Weights of a small transformer language model.
Size: 10 layers, 8 heads of 32 (4 for keys and values), MLP 896 squared ReLU, vocabulary 1024, 7.08M parameters.
Architecture: rotary positions, untied embeddings.
Training: a variant of Adam for these matrices, 204M tokens, 6265 steps.
Each number is 128 + 32 x the weight over the matrix's rms, rounded and kept within 0 to 255. Layers, rows and columns count from 0. Numbers have three digits each.

# layer 6 MLP down (transposed), 896x256, rms 0.0539, rows 485-690, columns 160-191
087107129144139167143066105140081122116118103148119100122134138223105105158104146115160109177057
106154104145163180106120131125183101118188138149116182126155116170093137149134172137112097112167
172124114169152131139108167140126155124099123188107141115129137147096148154124129110125177134116
147106162075148136109141180122109158128118156175137177062063109125231146180197097126143194106127
174143100145149095149116128155121161140112119187126089132113121170147100095133140145204103110178
088113133122110123105093107192153181129109100156128124144119142171171149155190146176129101174076
097090131140112086135146151156058133050136208148133128124126154151106083108097150120085108093080
097122110103101112126147128103118137096189133153144147081132161130119170111098170080144153110130
181111105155144190140176180110160144099158121102137160124128130089102143186155120117121131089179
102140091098110152161138081109117136072112112128142151173150150139141081155153125112105111124136
111112172131164111135164150173163164109090145134139129129121118110120159079195164104149114137135
187075086114105128133146075124098136084151149085099158167147073163140092010149093174167113172120
149177141075118091072102165144158102089111107198113145093193083157154162142137122159171155074116
153122106115116175147085122119085135105134134129112148088114091159102093122157180082151127090174
152101105125123146067138132082130134167124138164176140095113117159177157096125094140148125149101
136162084149149100088154115115171164163156090174158159140147124132145105087053102036161079115065
135104131116152089142124122152098127135068184112176125090113143163094147167136168151172159171149
096144234125127109140116176114157217144136134143124138111162109141089113142147176097079124110071
089157155089125178186122160106138104092087123153159171157093105156099120113110147138189166120215
159103146141124099152185126105132139128112120082077172088060116198107145139035134199098150097160
058065094079185137089141147176174163148088137101067074118162084140097145086136098100135158144112
147151115133083160121142085112141195122152137158139132129126139195115154135125114117118155148119
152163090153079128132150097188149116186111126116103189068098158170152146089127157179143167153107
179110104154154164165129134138132186118097124123190140147179093138043179116110138111173169075136
188141025098124128166153135155071112186165089112193145123074184069153211086180157089133100092091
137139045140160139088115116119151072162153105097119166137107208135094103059152142114146160116150
093131052088141142183196122147087091119163123132105145210147105138109104130167076142158139145127
118029194113122139120095141141166121176123126143164108110147153244111170151165102103143085100125
139113137163148137134178176144116103169086164122209096140151129111072136117183129144170141148122
104142144118122116144131104208123163218090179120122084147158158093201105159195185096117138157103
160124164164117128087147082094144149109151201104158139121168137097133179063180071121197105153166
089081149204092114164154132056161138131055181139147151100072117161181106134109180138122106159153
152140093120163165142128083103139193144139094178110152127126109154156095129045128214148105127174
131105094125156149173090098139130127134170116139135108142139164171164106116146159087099122104115
053126101124141108169146085176049138148175114081135128169135119213199082096130133082101141132116
148129148083066059129085160143129152063184110146099063097175130207097136125105100154144112095141
142133156137136140164102142106077155073161102188105174083124121184167129169147151126157140084119
143122104150179154140134101131098123122144137106106123082062137205131109118094130194107176160138
083115161085157166095110125186166138162098171114111146113130121194070145117124149118147096114140
083070113180107100146196072129101138071101139119148152145107105147199105142105142096100080093102
139113124165094117086183147111198059163150093127138081128119141091128169060138123118139105176159
119135059077124081189113099142106130107163158114114175102164073134107127100131095150140125136122
125106156143079108144123138104100098107159185130150071130117105161171169103115136073096150113157
101115108170088128151137163142103161132114140023130130136157135178113081158190114153175109135084
098102106136104164108118144131133139113195105178138070100100112153143166107175155105122130148121
108110139126124109108132141185170185132077050125167129080112108081199205088083160192129133174137
128122153175082093079167088148113107133102148122178111135108125149112153080100113128158142133125
150136140095114107100099128163143152128120122126097080146168149159135106107146162086085128128164
163146164139135119084112108203109137178112155130140095141100122147115095074122146146170188124152
143182089153088100115109098125100125111089153127111105158150140108094130117081096175200092120103
159080139099155091133127121081161150059107132143170190078149134183125086155100176153130190154179
072065144156087083131142082089102118176102087111114120150124086176190147085183184153133133109109
130114129074183147150134104115118156059108081090156145124184066105077107109148112141119135184122
126157128130075163110120088105180145168092143145141183145077127146079113161163183137121095116151
085159125145160119150098146086107092189080131109128112111130115104128151152095203169099063156137
129155160078092109105169205069155153134161095085187077122103042023139155133156091169192129237145
134104117204102174127142112150145105115093092058117144124171178153114146099095121106153162142076
124124104141076125088103121145171140100120117114171122138115172099099162147134112138158063121128
132145125113096140120118154132129102112115114145167149166107158255138142137195142093124161157142
142113118169119092074132141106197147162181175043141109093126115135136124159109161162075159117122
120088114130100115081123146093166067101119134133161119150129173187123130155145141121123138124123
143067143135123160105147128153169153156104173126092108113108103156148139122134132127117136164125
105110153117087134096141144108131147152117115172113095121074124057095134108134153113132050140106
089105162121155153062161189131175109194138075131112079155164112171106175137117116148111104139185
111093118181128130111157133090192177077113066116126179116147071149164166118123186136169096152150
101169124145141112112145112088128175204144104196122134091141170211119113141090137157120143140110
133112097113184166139159125166171160070215150147115151145170095053124176169155117120146107171159
158081120214133097167141118152142148151117161114169123141167109114178130110136165076153134139137
096122180174125163157111105154130122117157179130089168114158106124171095053114123112127122096171
117131072086122172131177121137101146114172134192141101148173142122193094100113167098163083128099
117109111117157050096135102166119135164121150107100094096140124187135115056107136128059152132235
158137095153155133206064177139149204159082093126102105147152116128076097092096105091118149122076
133155190161089135139101145099146132078140083136102128135145177169113158094172117179116051170088
139126146147109084083117125107111124106166079146131146128167168149125107133141168130119097120117
148124142124141128113097205106136160097124117094096165172152144233159126141112085124129094151103
193158142127070112148107114114138136134108123099149173141160161157116151140076091109101137137096
074136134118155112131149127138175146139163129086071189183205122196106160159156103133111123176103
126087149093097068143107145164115107139066168053119109169124121107159151099131126111108104059090
089128109169059118102124088131098097114161155087124119123144199160124149092149204084160108124118
179098137093178152151126146104144120093079126094134131158173135209165183142099123129087134109122
147118148165084186071135131131132132135117163164123171128135083139136135105077103131133162182057
152141143082139092111166177128124134125105139125168103122124112255126142125161140127142092117140
112122149104071116076117111102138158135127132136127131111107141157116133116131099140094149167127
155111175137081147148102139075145185093078119056163135081116121169096185109128100140167115079059
119121103157106158097082118143129087129073108083136143150176141255154162160193099122170089097169
113098096179128100149135127126141154149114158182067157123081110126118135151082112145113189118162
162117125189097133110082149164147141108174129148101147122075133164095147136149137122122145159106
136143133170131110148188133119119123088145134147122126119096070137207144124142126093135112145136
158139154186061128140124145121160102103176149089105165100100115131147151099074136133135113143133
196109118152084121062132110132172161133137065122172088160188105156133161142145134181133150094173
122140109091182100198096127146080196157141101121078137101092155148087168121111130069147136160145
090125148141105151103146164113096113174149144059149104149085155156087069125109122084123133154171
081136107116170098131094142129109167078145130125127184139147092226169106153115112131138116154052
114144118176116097099118084139114176115138126212094135125131107118166134179186075170158148198161
132100115148116143100137155140116133154093112110138079121169174132112142132132111104095118122171
228094100186138126154090121105128122134122077169173111125112079145106123138108096156153173143140
127116113168153142115138124120118130084129111144160146125106136145158138161160165134175089173135
115081037135113144116107119188078141084140115146108068126127168189103113125125149128112104073111
129104201175117174116101110162110174140132126109190070112122112123158114136131206101121121177066
089108146095140173124137125127114136140169149106128114105111056177116179076089106143112100103085
155113183076190126134137090109161135104116120178155131155104127120158120156219150115153133094143
103092125118121164158152098127163105160109147127081083127138114068121104069192132117156130102137
076161115054130128140160065140148119125107130117153163097122221113122123153155187113071073167107
126110073131134119120110063139075145128097150105160128078094156198109106113128082178092154150133
105065143171135099150198049109146074105062105172138119117129083118140104152129136080163134146107
140165104115155159168171132148106147129096122065129155152101121200121111189135118085154134135053
100170114123166162096129137119089128212106142155089092096168119139103064139140155049151155181100
146158121086166134119147130107152125112168131108105096132098083171112090108111079135122117143152
110101122152140111170189143143131107172093112199112106124094130161148100101123144174120095145132
151085114202165147102046129106173156071123130111125166133152050173114085166138154135093094142136
177079118078169140159084136099145148102124193149127158111150121183057107100100177127149134075140
184096051200113132087155149158175107103176055141199113140145123101126151090170161083158111141100
106127099152097138104174105135138141131197128107163118094215127182110106197137107110110207081176
173139136096137110120108114192089120125117179193093100080162124170107122106169131129174127075085
097134132121103106153064091196112093130129120192167064134167146130122141160133122114164087174134
115053086114167109102124105111153105107122123140107130201189106181123136167121139103150149147079
171156110098186151112123044165117161090148174200114114098175088155118144069135129129142172126075
136121125110149110064134054138127148164071086108093171147074129121134147073147164131148061158051
145141078117112131141180107196137105146131160127118114132171141176097119149124123135172180092146
131148114104131087089186164133116128122083097129106106121065154129140053128089137123164094054189
108124118118130100129101048066110146116078134070147141140171128214123158133140142158143147103141
109154099126150140103147096134148144155102056127114077061152149161129136146105159139076124090130
156112101110123094070125055146166070143101146131141152058142131160116085079132118175191137058161
162145099078088121105101051126152187108091134107126168124149184232078138223144194156081121092145
137153066161143119113172107096125159150104133088185089110105110151135099159171103112104074124114
143159107150130159153150120149114138118100108149127149079136117154161189153167150067132113118127
124112124155134071088130101130159112103178178080100167119106144224165124132129110134128107135106
138125164143207110121117163147128115169127115069066096105124056117162161118122130107157164170112
136176171123125099153158137138144183184114092133144105155103137160105126096141056141134190086088
111160158118129163073114188163154144191186120146089108049086184148151106084175152087118083099125
211146139175111094119139131137108106136163109123153098131155102231096091168133107117149102120129
086152128158120140107131106169159131067099185176142144090140080146168146139104112126090108178137
175136134158105122107123090140173152126136084165123091093095159172108167127147102110141114117094
146116167130094207089123163105127136095144146133163138158172129065168142116158135155148114127086
118114116169131147194132135192152102129119153127129095118129110146090152106140140089154128150086
137081087135091142186114122126172147181132116100129196112057113100095077090200172148079110148160
132126114091114176169148122142126209129077136158139121112119160187217105102163155160152092148117
127086103087160116118153177128109124126138118082124166155106134078113128176146124129173129116112
125084144144148127150081121139138174131141145077108101112144150136134096076070130106148112155111
110119135136127092075159094181124138124089176146106116129125071124137128087098099178169126103099
128116118112137129075147117150098161107130198101127149119086151130045140132087140068145187159116
130125156107070123130113130114139135149171129089142081082103150177116116145090138151116139124089
151127136151102117091130125103136131133131134163118110098075121172147147126113118142147149154075
155135118111141124110138083098163137176137135083098111134167181132139134116151133114127115122120
183164125154166199190134097099135119122086144159068173172107103148181121147159193142174139148136
125110151127094104127177196050154148083069161139137165172092150200191086172068127186134106157172
150112134118054164102108109159140126147163121121090102086037122100127168155143202178157120133126
107104142157076118121148131106092142184171102137052155148089122169134112123165124098179155162117
155126168140131135129119085151184126102070132115138168132097140116112107093126105183182195092097
122108118156182093120167163144070118149177154098099116125138124156123102147076127085103152168126
185111052127100102110110121119189200114165096125149089141099128118101123116193188164115129147099
181149142148173061132105156102110072153161113100121127143174138131090131078147156211165125126136
154109117072104124152118110166157078178081167109100172108076130152147162099164155112095173130125
119085149117107124150085167131151114082111072153163157116085108135147149121145151147189107108092
143157160093172129092137152145106069179138106170099126111086121169091103134074147145131132120108
074111160100124129107067141118130142123170185180085167140129177163132130116157129165138081078127
160104079133082124144105167103157176112112142201190170159188184156089083131122106135182158134139
109126122121117136138090139161115176118134160146141121148170122171120126096173145111127140235120
108136118144116133158181122167160159130177169103112139103091109123140164127101127130099066090133
192145089162105096115142136140150150164136125123125109117182152114099098068144102121127144067140
161101123142169075131162143178123079102126128121157147113133126159116149150210147153100128074051
102172088092128150097121074133075139118143107109136095127075082143106117137097149170128147124082
142177088148166189165084112084104166093130132146137135107086089164077101103121136124145161122120
183140091122078117118160121087123143118161167064175086081137138083147115120124158135170155122065
122152123111132110120178083093121153129109144111148147130117189082110110086118086133160177091122
149119209108133123136126181118153149098107086137102116114132080133122212091129125149188158164137
120093123130146111079150159166113112162162111124156145093108158098162086078150127100160097152141
059112141157184127163122102117123164084148192117083116081111140197068144147084151134166126126064
148116119082132182147076124124169152241123123129178112153095144199098159136164169141144122127094
128165127142118173167104110193151126118133154125104122163191154209182082090136143077145105144147
171096193093149098130171060127100165105141113077131058145103111140148109131131104152088163081144
158108104054149102077110118144155132128114100125129163147135137148111129070130163103156127089096
123200129148108120123143111134117164184158098132092109089115097187159132107152095108092137177132
119115117200163138093178144180123174116128175134156133123105145211109111122126091120146115161122
185158066096124117094120078161134190124104158090153116090180120160101102124193135138104053080138
128099141098088117095135098077100169107119093157099142124115097175092107104124147167112177103126
069075207146087132162128182148091103148083163119160098159162159157075138158167166117140111100120
112136110139137214162143084104121181167108113128133133116111172205131115162079123193127091111114
157148163179157132176161142116179059083122165124099164053099115133155153189115121097189125077148
089084167101196170119094134093113076088122143195071182087134080131156131147110191126142173125145
162092112150101112070152111118145124126136175123134158113139099241115102141112166116167118160068
128117072109128107169158184082180171160153086143170127057163110160167140114131112092114175213130
118115085091092154113143128188150117158116135143128113182118118080148153101043145124135084121156
181173100126081114097099159150122174094119142116205158122136162109106129118128135098131158166110
126084132089112160126129111139128138118092129098138144152094164208121120180108139120102101151139
127108148126122135113130124082156148177129125127110094123079127193124149114136092131126127167055
177134089130144167143075178119194222178193135118138181144143105142085101096099123140154107157155
154143173134129197122134095127137101085130116178036154093142099186136133167096161105121105112144
113120162158115150152081117150163143100119157115095144119159134172090096103144138131127169112065
138130106125124109152111092120108142125176160086164147112098115168112061142093127122150149120162
123139155124197158177131141165073091133165165109113148094151115235144114177172108179147121168159
099077128053148103108098118145097160146099145077119172109169105128113097140153173083138113133068
114130123140128089166181095170127064099182152143047079120122057114165126119125157082160088159147
116107177162148112150129148089127102122138146169180118146137152068159117161102100064177119141194
088117108171153172117110090124107176075175156136110163127099173147172101131114148138119158135103
208133085088090150101085144085191132169080114091098158141122100203102167124153188174152080105178
162061127123140153153138141080070100086167157066134182127105059151139079122136146116110086118118
072142167100140105074071097129163144184151177119140135099095134161119110093121115126125137095115
137143149157171201160099095155126111133084205172157191098146077127086110109153115172068141152187
153108109130181131088130117127147116158129076124143086123064125102167157098122126138139159133119
179111137176100107118130155193121160116096130204127132124044100166147095140219133134138179119148
151126117089150128134160084209156100086113144128140072126180223156099140203124191188133106197113
109119132161109130146058138083168178178134134157139147120172178177078156139130134120100073134091
185148043206176182063115135061123138089156119158117087113136197125083131188038101145139138096185
134096125116106085094163098165160086110107118128183098115137103137104127124144180127160166150128
141160127114172060159205140143144101170130150141148063143063158063148191134156094159156102176137
# layer 6 MLP up, 896x256, rms 0.0523, rows 486-690, columns 160-191
089181194096136130086221112175156158166139058126114150140147126134120122156119160109121122112117
141133175110172133068166177137079126096121151125110122169056157098168138075027115118162037169095
091152076171155131114130113106070057122098093137205088213091136090138121117120112099137175095156
127114120066131123153087115081141069157141064115114169095141095124179145094068093118137137168152
114189143143147122132110098095133073185129051153177137137105172145127133091141087139056139104109
165144161086139111133152187118130137146111092007150172168133101113128123143099093186136170128126
099175131112133117114120112143109096141131123160157144166110101112145137128099136131132077109142
126063154077142127117099150073100070056118125155151131154076170105130178110096144089093184134145
143161117111119098050122125081138102108134181088086080124087128112152116113170133113098115076150
131130144161154091116148159090112080062122141158091128134119091117136145096145090111097056109113
143121118108185192095205152108088142124070109130109114140055177119164145121103147138128099152141
106087167102116106134150167192036159193126113128122130166103081087133132098092147143130136129145
158114144077110101091143116144125179094127122082167196169094103128185157140104128119124168153136
079107083129128163145105159105141115111153060168126126155115086114177129130147134131118105112096
067159171114189117117114116120126114081088087139117080092137146082149119160071091093139149150104
075135112163213120155148158133141099123189101188153131089127093115130132181114149114134102114192
126161158124102119143105091048145112148117115104194188128169046095158158129129152120165121125108
125154168147168151188210094080094071146118069094099118122136075083120188164099114179083157082159
086188143137132073162143123090169101146096130106133152149116090125096165154151161153152112122152
142132122126175080138171133095143077153123087086140143168166132119136154169068134119077086035174
124147146124121131066117118141108119124106150110130132144095081114134093112138156138096120151136
102191162126097107147184114093153100094120106136195150147091076094136149140123184064124126096107
118179181121144158106168119147064092098111124133122156122161132085115129093131127113080160146201
083172203087092124162111069134122077142137135082164174135129117122105190150091118056137170116164
113108161122111137125205169151107085066051120056160134119147132104130110087172186083122125167149
124156105098133128156143139159097136077129136099171150127095158115123137134068131173137091101115
098103196065162118119156173104152121084133123109214116133140141121101166093177111144096100147114
135109131068121094077128143084162142052103140117202100117048166106111144065164089183127090159128
123121122139116079126166133141099109135046059147141098114160126103125186213148136176117039139158
165126150134107092048097081127123105163171145145198172107034151103141135136129040088103127114146
098127209102174108075162155126126076160149146160181129159094175075114126133120148084097152142172
107085165101161134115106161113162016176126130128132099129091181120138120170115094106152105122149
127133147038160134149092150024128141120161113115158127083148154111124147166144128155078110104160
082170145066137087137133136093098164105121104137141174106096068118236171144155149121145103100098
146180127089165088146144128071073176134088106134117104207123129138151137146101112118116096066133
142164135106180127089132159150095111140127116123156144173130139117127156182104118139077159078150
101111148155092153144075123091144144115188136153115126102119138121157161117118080125093134138145
131154140115142108097116142144092107131102132163183168184089125108136157124141150111100100104164
122049156127119130120134130133129110106146131121144107170060095117124094118225083118137108107107
122126197151138108002086120128079083132092138114125123143191156100124134106141159149126178084104
107169153119108166191147048093099109117107155152097070190086062113125135054155141145127106105125
132114138065143118125172156129136166099138113141160122116135095120150168158099128123144103125161
140110109097111127106178223104161107078107125130118095165099080110109147077161149160123124124176
126133125111147131109123123092069106128131130107132110103170149126135157135092085141122180129153
130125134150153156090149109159092091119134146082170148121111096098224182099096137160067138131128
132101128093169113140164124146131142135149127089088120095170140138118141143123114160091138127153
134149133103143060103095108097097153110156102134194133088138157125131163088172095164083154108115
129107095091072102128104197101121210073153141090078151084111079109162130114151087145150091122151
160045150130101124081135079091135082175140079138141184180064080092112101101144128073151099044068
104155150079132135120179140109117179166082163065148104113143106130117108139147095128118044082166
104128114074109096143124120135108143208052119133183097114144189096144227141067068155134149136079
140138117141161151083169086109106198158107129099179212145114147152167127206101093118134122133112
043136130166159138130132131152132113071082151122153119143134134116109112160129205102136110205127
098130152112205064129120057133120109163112136088138140152164172120110132150126119194120168144137
147171196115110162109142152075123126128110119064118170223075122103109209078138106116137099128093
147165106079107082152106106099057115142111155080131165114138145096132113096143185088094157126145
152119128094121085171095097067163071144089104117116152140083151105097123141108150109140137074156
127191110086131117095136147123181094159141072183129117095089086130160146131141136109072121107171
141161129143233143133088139106086095090099146176151119155140147116147138110113118080094131118155
153116138123124123083157105142151115143088085107165119117130095117173147171163105100129115115141
110161161140138156109138163132149107103107141136186179103147132106148127131120129130068121094118
113094131143123110105136149095128106112168127037177149114132066083144115123103121121108141129137
111095111130176112135097126126177127184122152151133121074127169103138154172111125169108142051146
090166149111146101136155160093072132098058080095125152169139087109157124112133114146102078110110
067168178151137134098131145129119112123192103152142119156116071106106181152120102124107161062071
151134120091214138117187127135109138109037096083145155129153098134139146085108120129134082174099
135213170133165113092130117070060048164129092144100112101170183096119151107120091144105160110129
152152156125094104068147122157168060166133111174140128114094104092164093121098137130114170166152
042171140133159080142069121117139142174071126152216118124069163080143158151136117093106162122127
118112178138122123087155172109144092090180123144176175119101072104132160155156105106106156154138
109120098138185082131103135039143164149151137158210092097127091077143146129065105146173084048191
128143129155209125151158126151091121126114141137157111093068165096115124147131129161162147107109
103127084092160132123137138126189159140117184111148172076151141113141155047151168166157099128094
088134163053175056063190150179152167136063156097146144085119161111158121125104053127130174108156
077158148150147137151085146169130157167104128100123097149118129089175181047140147148119098119090
092160122087164140117083133060170141135107130106137188111128122068095169145092089149148047060160
085091181101168115052146135109120118154130168116124172068174144122126125102161088130078115115115
104098188116165111127098115163103122103138198119147142098124135108154095150127143159128113113143
130139121101113151138130145151066106117065091085076127176155156113186162098103143158127130108102
113192129096154044158176093153130167148122158147138123123080131106102179127184134090120141122131
131139190061179071122196197144067125119100134148117153141061107144121151192112158173103124095105
167146150105113080140136147127083132094080121094116157117132153113138144144130133120115162120155
103081123081116064088107135092151176128204105171163110153129162120084117141166124172157114165188
063202141113115098131166135104129170216069079104117139117153154116181131198171098142132190128171
133123208104143086149173119135080174179175146137138128113119071093107137091156121137084138172176
144163125119151138126143114143149095122093064107124159114138063138132096112121144144133099092106
142169114112189111121105081161039134107116130113166121202075098134212147121164051175126189084135
112125141144113116139140122118087105131103144153122123180138106086120132150123112127079178114167
123127175087177166102119160069140178146102124055125101164100116120110207151096044151147084099105
156105118128148084114130121088093146135175147146146121136149122129162105080133059163105119119176
093116095137174136149139143140144072166137134118110102181125156087088140195096094103156126105160
204140198094095085170152126094111113153146159117163135115170086103171195098155140164123093103134
099153131133119116139080085115066116162096132123129209118135099115141213063072043145151123158136
126062145089107144084150130135091102153146104148172174187103131085160208119127140109159120094176
138125111134175144080103145149061133129104069159176132117116091147160126088115152108164108126116
117184204129145106080166100166086086141148157142144040154111089113108099118184185148147142119095
051191139148162136133097141155078160105120154096115141075145132081119144120152075136159087095135
117152124112138113114139135117082124143116168064163144051149155079126145159150124146091155140144
112110124116126122145145184081080174163122176098148109111126131099108141110142121144152169138128
147136106089143139129145129096084104101128122122155133181087122090170143140123146066113108129168
057098132135157130134157144112131121129095143148134140141128170118154127139122112161113152085074
122152128110203157141180199136136095169126106114179121153064129110121129173091086157114108130146
131139139110126139148094154130115096108131141109114127152147111115068130135120105121157123155097
139118125128122065145163173113158160084126157106105104135166089111147120169101076154163138124131
145131133079159135124114141126117054156100085115176140080156156129139124180081137113053170093160
156106216132166127109177079137112145104099093148107117179055170105110102136132143185119129132129
102190164115128130128100158184099119144128154079160120118127121115115084109113179091067115144114
202132102094131103130154125076129079107122073120125101168114111136149101104078122174160114106138
024169109130122091103137102067103181124065114060095122123120151131121149086115146189175123167114
159066100076125105192190177101174153086097096163127109108120139106126127181138145134141094074146
095147127104107105120175136124078128153126134166177137164150139108213149088099163128101076081098
139081160106188142176120163104109084144126116106143099077165128127171091128096085083071128172140
097146161139130098067138102037094144117115107091122128145088170129140130111060088141132164094065
142114154066116156092141170093117134167120147115136079133112142116100174149143192140167082111117
104139108128137107104088111157158140130159136048123157126189128089151153163136201134093113107124
163091175118138048127114128081053129066105104117122150169155096099158114187092190157124156171141
114163145098128153168169124142140131110155098110118126139126108084130165089123111170147135082097
107120134114118143134160151101079129064152119097122164137126121122128155173117119126100153124162
128149146157122095115159162118172111126168098174135115119139126098184157135127145113182072071085
172146124129104148117142084140033117072140140160147136141062053139130069076137136103131164113099
099102127097206024154191126076177166091142100171106113134107128130144146123138067154169165159154
123164074024129095141092156132085167159139075167163218131165125100135120130178132141116112102165
182134111081129082145155146108140124089181171068129107192149102064131120110060169109138086073102
093184167129146058064136128098141134136136093117169103141067142095127227150126079132112136099160
151124104131145142132099082086168142141083099102090109128158147095179104122117103084162176155061
103153101122129133111077059108084069090142127104121134166123143119141080167107131080100132143151
161116101078163110155179155132116090131146140107117204111097103083113150118126157106097123110123
122152112157162152122118117104154109117129107101124077144154105101138187158163124143102127034122
165142109039116124117154152179126112197141160058142164165132148110146095130082141123091085143115
107160103081150083137115132147135128094132137101151133084167119071130118118153103153151079120171
092127169116141134151177132110129094090172151139167056145163103067185139113123134173134117120105
120120131100129118130106126108121112156156086160166161162149101105152098106109117119138130127120
124125137074095104144144150051135120185098062117163139101109087111107113129123044170108141052078
134130141116123160090125096134067108129089126125123175129094112126153100109090105098084120167108
089044201121107083116154124079118150126074153094069197101061106106140115105170164141140148071117
121119178136161082087156150106111047096088126126156108163095175099104141101149152099156096130121
138196135112110123121102134100095094127133126107114174131141109120128107125099116123107136182098
083178178160165111103157067168127114126163094160132123123104097114118130141068129079138085145098
147183110132162112125090135153153131128138064119134165083163102078125123161145119061109164114124
065134155128126114138098162132142127134128085130114162106152141134165086096104152119110141109100
121146157131102146103122134155082122126141133140138147151118060125125152132157119164136125140102
103146135128125120140126125139108093126085057120116183138156118128117115129133099102050152106130
101076103173105136137126126115143106162139154099127098157144105082150172105163055169151150119136
116090101111107136052144118104058106109163172135119135113139131118188155164097078118096107128135
151122094133162129129200166090077145133125113146144152184172150125172101108158100158150086183108
135137126135130180096171100070128138087093078118156177140142115111158129169127118096077105136139
120096089099138114110140114096171141162109092086136128156169116102125133119113129123089150119166
132125116122210070114164177127112150120072100065146173172126132106196161124173084079126146150151
168188181098180074150161094168119132162116080107098156123102108081129166091080109099065119132096
102155103109133147089196174118070095096181149110215153090149102096136118154110123117123110103069
133118079116074111100173113116118100130129089096111116120087183125130121153060115159110136124167
138034082064137106144128119133085093147128114061178107148136135079177145101095133188094139155062
153186138116141161145102129061164108122166116108137099124086134096173132127094125157146120115133
147156205135178113061156154131049099158110100110096101162119097110102120109119061159093118169174
100119115116139115064117051117135150090127167113170227070110111107168136080100079193071081106128
107123149124183189131091106141160112092052123057137088144105183093148204088077132131134145059132
129131172144083098127103093099100055144133135149155122131078173137201135100072116091068133119133
111111148090114137162119196122092106091180106085164075093139155092169157178098133149142139141110
150128155168110122104144176138076119083110185086159085169066088113111133110136105117126182115038
131133095145135123133109095102129118171096107089140112147154137087129152136098079114077199142105
074121127092164087075126106077134163077105106118163194097115173123157152169092157145096148158117
161157162107192114143184179120123134104100131114135153103164155103117146178122107151130131111172
068079153111146135208156166084132112181077128106123114185107143128159108127166132122143081043219
143164146054122126153149067090109167071057051114225147169093123107119110116151119161146095053149
152126121118185129088169091128172091088086134105125126095095127104134210148098078126151095114133
185117124114144129134114134097185109195163108074116131127125084104193144159092162125122070109143
116112065116124103108152124094089125126121057102151152131139130115182141115122108173104124106136
098075094110134096142135127103138095077133072140125119129089121107149185108087070169143114059114
118111094095120116055141175087113152148106117118150134144109134129129157094141061111112099141138
112176164080166171071124162100187165103078192079179139124158093108152139157128127137134107129224
134119164111102040085157125129066119068071111122107176092104107110146169148165123122128193118132
163080134114121137135105158113186050142163163138134110176136143117185098149075102173126109116105
045132146098144138000122147130182125031130148122139163123146089134112116116063157116169125148092
139146111099135159054101138123126104132068149095138131120157138087087109100143147139158143111093
133129121105134098128177155144130121128118136073121128149106133112160117167142116111121084126120
044128154055098133102164108143081128050094168107130061140124089143148126171138083110108153143121
093095119122140158145112128067132115103116140128165083077059138111187164136118136167121145101145
110236145143187159120167118104121123162086146087116096115055047082185161136128155123144074098198
105102151117108121128110173109170121144153125126160123082116103095170139151162113098146101097130
162135176136143081104141131113137101061141135096137170117162141139144113170118153103146094156137
136175131137189128115113129205100148123128105130084166095084082096148195072116120178152090068166
148122141133144037080166168100098118165149144159152081173101144074142143117102173157182152112135
110126178096104099115144144132121121153064114101148129127130134128123108130098131175094153120119
135156186101151137152157180120126162118146175149158154173061087101141112131111139080135089146091
088110131121118154156135147124133083153132109132171120110170119118140123159135082172129122100130
151154181113167136125138143120153163103145110107065101166127083111111145139098167122106120083097
150099190093128090138115167126078124147106130077139145176099146087120139131120066115175128116154
104144128108130075090167099133154151128122083095128120136130090118149198159127076116145101127118
118147125132140129117162150137145108105105132087094114141172124111134102130122093152163085089152
077115109101127161170080153122137142181067129135113146146158085126143169173134087130114160130102
078183117085144082171148092101169157120077154134157109144091131062146146079165158128116102139111
114146096128120123121168216136154092116173137150139113138134133124189149134118120087083092132050
136127197080141056118199142144097102133058177101135148095103131089179157164133095146117078131168
104125115117135118123118124112102162109100110136117126146148123084101152149142150156139113126139
104149185121101118146128158144118153134107055141114098214134116062160104141076140127116143146140
100126142088104080123100150106124089142158148115189166173043111103161104068150140159110155059123
125116181104165077108160153071196087140130156122160117136122109100116146112102128198126148171163
091167144120125133075120114195118060109129153143141138150137153133136192125114133132081173097158
125126135121106131135082107123158116162101121142132159194102134082148129146102089111128173099132
147149106117166097155138188138141072101132089130155135170055137089149169166136168128073112083139
169109099155182128110142107164076152100160117106112094108170158095164134123105120164123091101128
125124085080121060114196152092152144187100155089178135149133163095131112091133090139183179113155
137195158083176131110175160117068088099122112142164134153099209092145129143080092087121082145137
118162145140144144135168127089152147181126115107124098130154069096143198130109130163156155100135
112150163117149149156180153149135113141151107082146127186088143123137109087127068153170079119139